{
  "n_layer": 9,
  "d_model": 512,
  "n_head": 8,
  "n_kv_head": 8,
  "head_dim": 64,
  "d_mlp": 1024,
  "vocab_size": 16384,
  "activation": "swiglu",
  "norm": "rmsnorm",
  "norm_place": "pre",
  "norm_eps": 1e-06,
  "positions": "rope",
  "rope_base": 10000.0,
  "rope_fraction": 0.5,
  "qk_norm": false,
  "attn_scale": 0.125,
  "bias": "none",
  "tie_embeddings": false,
  "parallel_block": false,
  "init": "trunc",
  "init_std_qkv": 0.0305,
  "init_std_o": 0.0378,
  "init_std_up": 0.0436,
  "init_std_down": 0.0436,
  "optimizer": "adam_hyperball",
  "lr": 0.00598,
  "beta1": 0.9,
  "weight_decay": 0.0,
  "lr_head": 0.00582,
  "warmup_steps": 385,
  "schedule": "wsd",
  "decay_fraction": 1.0,
  "decay_shape": "linear",
  "final_lr_fraction": 0.0,
  "batch_tokens": 65536,
  "seq_len": 512,
  "doc_mask": false,
  "train_tokens": 582500000,
  "steps": 8889,
  "dataset": "wikipedia_en"
}
Each number is 200 + 30 x the weight over its row's rms, rounded and kept within 0 to 999. Layers, rows and columns count from 0. The size before them is the row's rms in percent of the matrix's.

# layer 4 MLP gate, 1024x512, rms 0.0436, rows 162-170, columns 128-255
099,234,226,169,175,186,175,239,161,200,201,207,172,218,235,206,199,232,195,199,179,248,197,269,202,180,240,216,232,183,207,220,158,209,216,193,137,217,118,173,209,265,216,195,217,204,216,186,237,186,265,185,183,139,221,173,201,159,197,194,211,185,184,225,235,237,227,187,176,213,201,228,178,216,172,261,211,182,213,212,176,228,236,188,210,144,208,226,191,234,160,212,189,255,204,213,167,148,169,183,171,172,202,151,261,181,160,222,259,233,201,229,187,174,185,205,205,189,159,170,237,194,185,276,227,241,197,170,214
115,210,187,227,230,229,159,158,206,210,240,187,212,199,186,204,159,188,176,205,186,200,166,243,186,125,180,186,174,108,189,249,151,199,203,164,172,171,224,145,182,202,214,187,200,161,213,210,185,174,161,204,218,151,223,205,163,197,190,222,225,183,215,189,199,207,202,199,121,215,187,198,216,150,281,205,152,158,215,159,224,137,134,199,106,159,211,221,139,248,181,196,228,212,207,169,172,175,194,193,115,208,197,185,219,179,163,196,219,264,190,192,214,199,203,199,154,192,237,164,276,255,249,182,171,154,193,221,217
099,243,180,215,228,152,246,143,185,236,218,212,174,185,226,129,191,197,184,184,154,206,262,274,210,236,255,209,196,161,158,199,193,192,211,200,222,189,191,188,227,215,176,143,216,200,189,233,174,203,234,179,210,181,212,179,186,148,203,207,172,186,199,148,231,185,157,207,251,231,202,172,174,197,177,183,182,202,200,216,179,248,230,216,211,195,135,186,198,178,211,180,208,250,220,171,189,194,178,223,226,186,221,175,177,180,190,165,182,181,215,180,183,231,229,256,179,229,239,216,208,207,173,186,172,263,185,183,167
102,166,237,202,239,203,164,218,199,191,228,248,212,193,173,207,229,243,181,189,160,209,206,194,205,138,211,261,216,200,263,179,201,162,152,256,235,209,182,126,222,227,192,215,180,215,258,214,207,196,203,230,177,173,190,219,207,240,231,200,187,162,204,209,238,199,218,221,203,195,169,232,234,181,178,182,195,188,229,229,187,158,156,195,198,145,269,180,266,229,197,163,243,268,217,194,171,254,242,146,222,207,197,192,229,226,201,184,224,212,178,198,242,216,181,207,221,188,203,214,213,208,182,192,210,160,255,178,165
118,212,270,202,251,244,206,200,172,235,282,168,200,157,265,196,255,209,207,147,169,224,126,190,212,227,237,217,218,160,199,243,194,233,184,192,151,164,229,218,201,220,202,198,213,194,164,236,194,151,202,247,202,165,242,167,198,192,210,217,226,231,181,230,217,165,153,207,251,280,163,174,184,133,187,165,196,237,206,180,188,194,191,200,194,207,188,206,241,207,167,166,201,226,234,179,236,221,214,212,147,215,167,211,195,203,230,156,223,217,156,196,203,180,244,219,179,182,167,129,266,223,240,158,221,185,237,221,164
094,224,225,195,180,190,216,196,177,211,211,140,193,180,171,176,165,165,206,147,196,221,219,213,214,172,191,194,170,195,150,213,168,198,150,223,194,173,241,195,191,196,138,231,231,155,175,162,201,180,238,222,173,227,187,191,226,234,226,239,185,143,234,180,174,194,205,191,244,178,221,211,156,186,216,234,197,170,237,172,254,192,203,233,163,210,154,240,218,180,170,189,162,173,175,257,233,239,214,188,233,209,261,163,193,149,184,146,237,212,193,220,250,173,230,208,182,184,241,244,241,200,175,201,230,160,193,236,208
085,230,222,217,261,225,220,180,174,228,199,244,232,232,201,128,218,170,243,229,166,155,196,221,246,263,219,160,198,194,255,160,193,166,217,152,151,164,225,237,206,218,198,219,188,185,217,202,173,156,173,251,203,211,168,184,149,190,218,210,228,201,186,264,196,178,240,180,181,225,178,183,240,163,192,191,173,172,196,160,161,177,169,192,212,276,211,190,218,215,190,191,187,243,213,153,167,197,217,219,178,205,234,201,149,236,214,224,188,256,187,208,151,154,224,194,176,265,193,184,121,176,157,226,207,149,214,161,167
098,214,213,187,202,224,197,204,187,216,201,207,186,217,186,234,227,206,162,185,212,179,229,234,190,241,164,244,201,186,166,241,152,173,235,195,166,181,262,205,250,235,198,204,220,214,242,192,181,200,179,192,230,183,185,203,230,160,216,178,216,256,252,206,209,209,196,175,183,230,182,232,269,209,202,166,174,153,199,258,204,214,266,228,253,241,144,165,182,211,260,231,234,201,178,181,177,188,161,206,222,184,200,181,246,212,200,161,166,218,194,227,172,175,236,209,166,176,163,191,195,133,257,287,156,230,205,219,176
113,215,216,164,250,244,217,209,212,194,183,213,199,198,243,215,138,179,147,214,187,214,171,165,193,189,226,231,187,219,198,202,200,166,209,193,174,271,185,208,211,226,218,223,167,164,154,221,199,148,186,190,186,226,186,231,182,187,201,219,229,190,187,212,180,207,219,171,194,204,230,222,186,189,243,222,238,223,167,157,154,202,161,199,199,193,182,177,222,215,163,225,219,254,181,223,187,201,155,181,206,195,193,246,188,166,246,130,242,146,135,175,188,224,241,257,183,176,227,158,222,130,227,168,233,170,256,191,191
# layer 4 MLP up, 1024x512, rms 0.0436, rows 162-170, columns 128-255
097,193,220,147,250,221,174,250,150,239,184,181,217,191,175,147,235,183,190,176,206,186,160,186,200,215,187,180,227,183,204,226,216,208,165,191,194,185,201,185,204,168,193,191,138,230,158,165,170,216,149,183,157,236,243,135,190,165,181,233,189,223,263,113,184,201,176,238,166,159,196,236,213,249,176,177,174,144,202,206,253,184,221,236,198,181,204,153,188,195,194,191,235,234,232,244,267,234,229,205,190,181,200,174,250,191,220,228,213,222,179,142,205,228,239,237,215,168,189,207,195,161,217,139,204,207,207,234,223
106,214,207,135,184,235,199,130,152,182,207,167,227,223,226,155,233,212,176,207,189,222,238,205,194,196,220,227,197,229,188,226,270,195,194,216,220,193,143,213,224,191,221,139,172,195,219,221,242,200,211,221,158,212,193,152,206,225,183,222,206,194,218,205,268,226,140,156,185,213,209,132,205,250,139,197,222,163,195,195,180,231,225,185,225,170,202,159,204,215,221,215,219,224,239,209,199,206,221,150,228,197,203,208,219,229,182,210,235,167,228,217,213,268,195,181,153,250,162,221,204,198,214,204,234,264,224,229,196
097,243,147,169,158,170,214,172,195,139,165,195,155,202,206,198,176,204,197,198,183,187,178,211,219,191,181,201,227,232,146,209,219,238,195,196,229,169,226,186,270,156,160,214,182,232,198,160,172,223,229,237,249,198,218,215,210,124,180,214,200,215,243,199,211,207,262,203,188,184,197,196,178,200,261,224,216,217,151,190,214,219,131,162,236,174,222,227,190,182,211,144,217,144,202,225,202,199,197,226,196,174,240,235,139,200,221,146,202,248,160,199,233,223,216,184,176,197,167,225,200,259,204,218,210,199,206,213,203
099,162,158,173,151,206,204,214,202,232,219,208,209,226,212,224,242,229,193,210,215,181,207,146,221,183,163,222,222,183,220,196,223,248,156,226,235,199,251,234,168,216,212,198,160,207,203,219,156,207,218,198,187,205,224,213,250,220,174,240,187,234,169,206,162,194,217,233,235,198,188,227,195,219,239,179,216,132,178,249,214,209,197,207,223,151,214,213,239,170,175,178,230,138,181,188,188,236,210,264,239,206,188,218,187,214,197,216,173,214,140,210,239,193,227,193,209,184,215,176,190,180,162,184,197,173,179,181,190
110,223,166,205,181,241,225,163,180,233,223,158,167,225,149,206,156,231,181,215,181,191,210,202,177,155,176,173,222,208,208,220,189,148,203,183,219,205,176,199,228,218,194,255,171,147,275,176,151,155,201,170,189,248,168,150,205,248,155,193,162,140,206,239,161,226,230,195,133,168,233,215,150,260,181,228,212,194,195,190,192,184,204,164,188,206,211,178,200,155,155,239,242,174,225,215,170,227,169,214,193,206,263,216,136,253,214,187,166,218,212,233,185,171,216,187,213,199,195,200,176,235,216,230,229,187,171,244,260
094,206,227,173,169,234,187,174,149,203,167,144,209,210,123,219,159,192,209,183,208,180,194,186,183,235,208,197,193,172,136,185,164,155,195,186,193,228,231,212,136,205,210,205,232,225,205,216,162,143,185,224,222,197,242,184,236,193,188,211,202,226,202,206,156,196,174,257,192,241,182,169,207,237,245,170,176,229,220,206,185,241,210,192,210,221,194,227,229,227,239,249,165,205,167,160,173,157,109,165,179,221,190,243,237,191,233,249,201,227,223,204,190,211,181,177,190,204,233,170,207,211,214,167,171,174,217,165,194
092,210,230,176,186,174,231,161,119,151,265,207,215,207,203,191,206,192,193,214,214,176,173,210,214,228,189,207,174,213,188,219,181,245,202,185,233,182,222,221,210,197,206,189,170,195,239,195,169,182,195,128,224,183,196,157,179,169,192,247,229,200,225,180,212,143,221,217,182,174,166,208,182,200,194,242,190,249,208,192,204,191,218,236,181,195,218,246,182,203,232,160,192,225,185,238,263,185,141,143,184,115,183,248,232,213,191,153,162,182,183,227,238,193,196,157,189,269,209,200,169,225,155,163,208,249,210,249,207
098,159,197,198,176,174,252,177,203,194,201,228,172,170,201,199,216,196,179,165,256,203,216,175,206,196,202,163,246,183,241,267,212,149,228,175,228,259,231,208,183,211,209,178,203,249,269,243,120,209,165,177,172,208,150,196,259,255,190,198,235,172,199,219,201,190,159,205,218,185,204,224,208,226,245,214,231,237,197,226,212,223,127,97,217,150,200,223,216,191,199,136,199,184,184,185,201,254,160,176,177,196,226,179,194,277,210,140,243,236,205,231,184,191,220,173,227,222,210,154,164,196,212,163,201,236,179,230,192
100,226,149,158,219,182,260,167,194,144,208,212,167,197,212,209,206,180,166,224,202,194,178,139,175,185,155,188,195,200,149,183,235,178,170,163,262,225,214,211,177,192,199,237,170,200,179,191,227,196,245,211,187,185,222,221,252,177,229,213,205,199,168,191,165,216,176,171,256,198,183,207,175,234,187,196,259,185,131,147,226,248,226,231,193,189,176,235,221,207,222,168,197,224,178,198,181,190,260,176,274,228,171,197,186,176,187,140,266,220,187,214,177,194,213,229,202,156,247,190,206,216,210,204,176,177,224,245,183
# layer 4 MLP down (transposed), 1024x512, rms 0.0436, rows 162-169, columns 128-255
099,230,193,228,172,153,204,183,217,248,156,228,221,218,224,122,219,157,196,159,172,186,238,197,195,223,182,221,206,196,147,205,253,144,168,262,196,153,225,203,189,213,129,218,209,225,204,214,207,151,226,207,204,207,181,205,198,160,199,171,203,193,201,181,235,196,204,197,207,183,175,201,149,186,232,177,187,170,181,165,168,180,132,210,225,224,238,184,197,150,185,166,196,213,171,268,222,275,228,196,220,244,199,256,199,228,233,206,171,241,154,193,217,260,231,219,201,213,211,231,197,195,214,191,159,213,210,191,196
106,191,156,177,157,206,196,213,203,238,217,175,156,193,196,160,202,230,228,212,196,203,232,168,152,215,170,247,176,189,221,232,231,209,196,212,150,153,236,212,188,198,212,191,170,179,239,197,219,194,207,140,196,235,207,170,230,241,203,174,221,206,293,155,204,220,176,183,176,225,233,186,236,192,170,202,220,191,166,242,152,162,234,253,240,206,263,222,235,218,185,187,187,203,160,181,237,199,196,241,247,258,219,212,220,230,268,198,234,238,202,190,160,226,155,225,210,194,188,218,190,169,203,251,177,195,220,216,186
095,141,158,188,166,222,212,172,219,173,205,283,229,226,178,209,245,172,106,228,243,178,183,154,191,224,256,209,200,166,205,195,166,152,180,192,239,198,251,205,206,193,179,216,204,100,176,138,275,188,217,240,204,186,169,182,213,182,170,219,241,181,145,188,206,219,149,222,198,246,201,204,214,182,175,181,155,174,232,213,197,219,243,246,179,199,225,151,189,165,203,184,197,184,191,179,250,203,203,218,209,201,216,186,187,271,226,221,234,203,219,221,134,193,229,212,179,204,198,213,180,175,190,249,196,201,198,218,211
103,212,209,200,203,144,254,175,201,238,183,216,147,220,189,238,199,222,169,245,204,184,171,189,178,219,245,197,236,176,175,251,231,242,239,200,216,156,191,257,194,201,182,153,202,201,173,199,186,172,254,167,191,170,266,202,187,249,205,156,185,186,214,207,117,183,199,240,231,193,187,205,207,172,194,175,217,187,202,191,206,242,260,203,209,246,170,223,167,188,218,177,166,151,220,218,217,212,233,273,215,182,205,169,150,170,218,183,208,245,166,163,177,214,194,201,233,211,183,182,203,211,193,214,200,215,178,250,232
104,213,199,207,167,198,212,182,224,243,249,217,218,196,241,196,202,216,247,206,205,210,217,246,205,187,180,227,184,229,188,190,222,232,222,209,211,180,167,188,201,195,154,224,199,196,216,179,170,190,165,161,225,242,197,186,219,281,227,151,182,202,209,155,220,239,217,195,226,235,219,230,217,170,196,160,216,182,146,202,186,210,204,211,202,216,217,198,146,261,167,238,250,193,196,201,192,265,215,178,183,198,232,211,231,195,218,127,190,260,224,214,169,180,191,244,225,275,200,165,229,196,200,190,219,185,190,166,127
094,262,115,206,176,181,199,203,194,168,249,245,191,232,234,165,184,221,203,220,249,179,197,241,212,241,204,209,237,224,196,143,177,183,219,191,158,205,189,201,237,156,193,233,186,226,213,167,166,244,269,209,243,195,195,184,198,198,193,190,217,190,164,158,246,193,185,163,179,206,207,190,220,215,234,190,207,171,183,211,197,228,212,249,207,159,214,194,158,179,238,215,213,194,183,195,193,187,191,190,228,260,253,242,174,253,233,207,173,198,234,162,185,209,146,229,160,213,172,161,178,208,195,198,202,182,202,194,221
092,147,164,200,193,189,212,243,204,183,182,179,216,180,203,219,218,212,200,188,254,236,180,120,133,153,210,182,185,203,182,246,185,194,198,258,250,243,202,126,160,185,191,235,215,188,250,209,168,173,254,188,213,206,192,214,162,176,180,221,195,153,212,174,223,233,216,224,192,197,138,198,181,177,192,192,141,250,253,237,210,200,219,168,202,176,196,207,184,136,162,179,207,165,160,179,231,168,189,156,185,187,237,214,239,213,196,162,175,180,225,186,190,218,218,170,242,222,176,207,232,212,195,234,229,220,191,198,197
099,195,185,176,191,171,190,227,197,182,187,276,166,219,189,155,219,199,156,139,180,166,215,186,215,192,192,260,219,209,172,175,193,173,216,192,177,183,179,198,158,187,195,194,165,190,278,196,207,171,184,179,177,238,228,217,225,179,193,217,196,226,189,205,151,190,178,227,256,218,184,223,175,190,206,184,182,202,216,218,261,179,158,249,246,216,160,178,250,229,191,209,187,178,209,237,170,234,155,281,200,190,183,172,202,234,215,149,156,192,231,171,149,174,134,146,230,233,205,229,189,164,225,178,182,199,202,179,197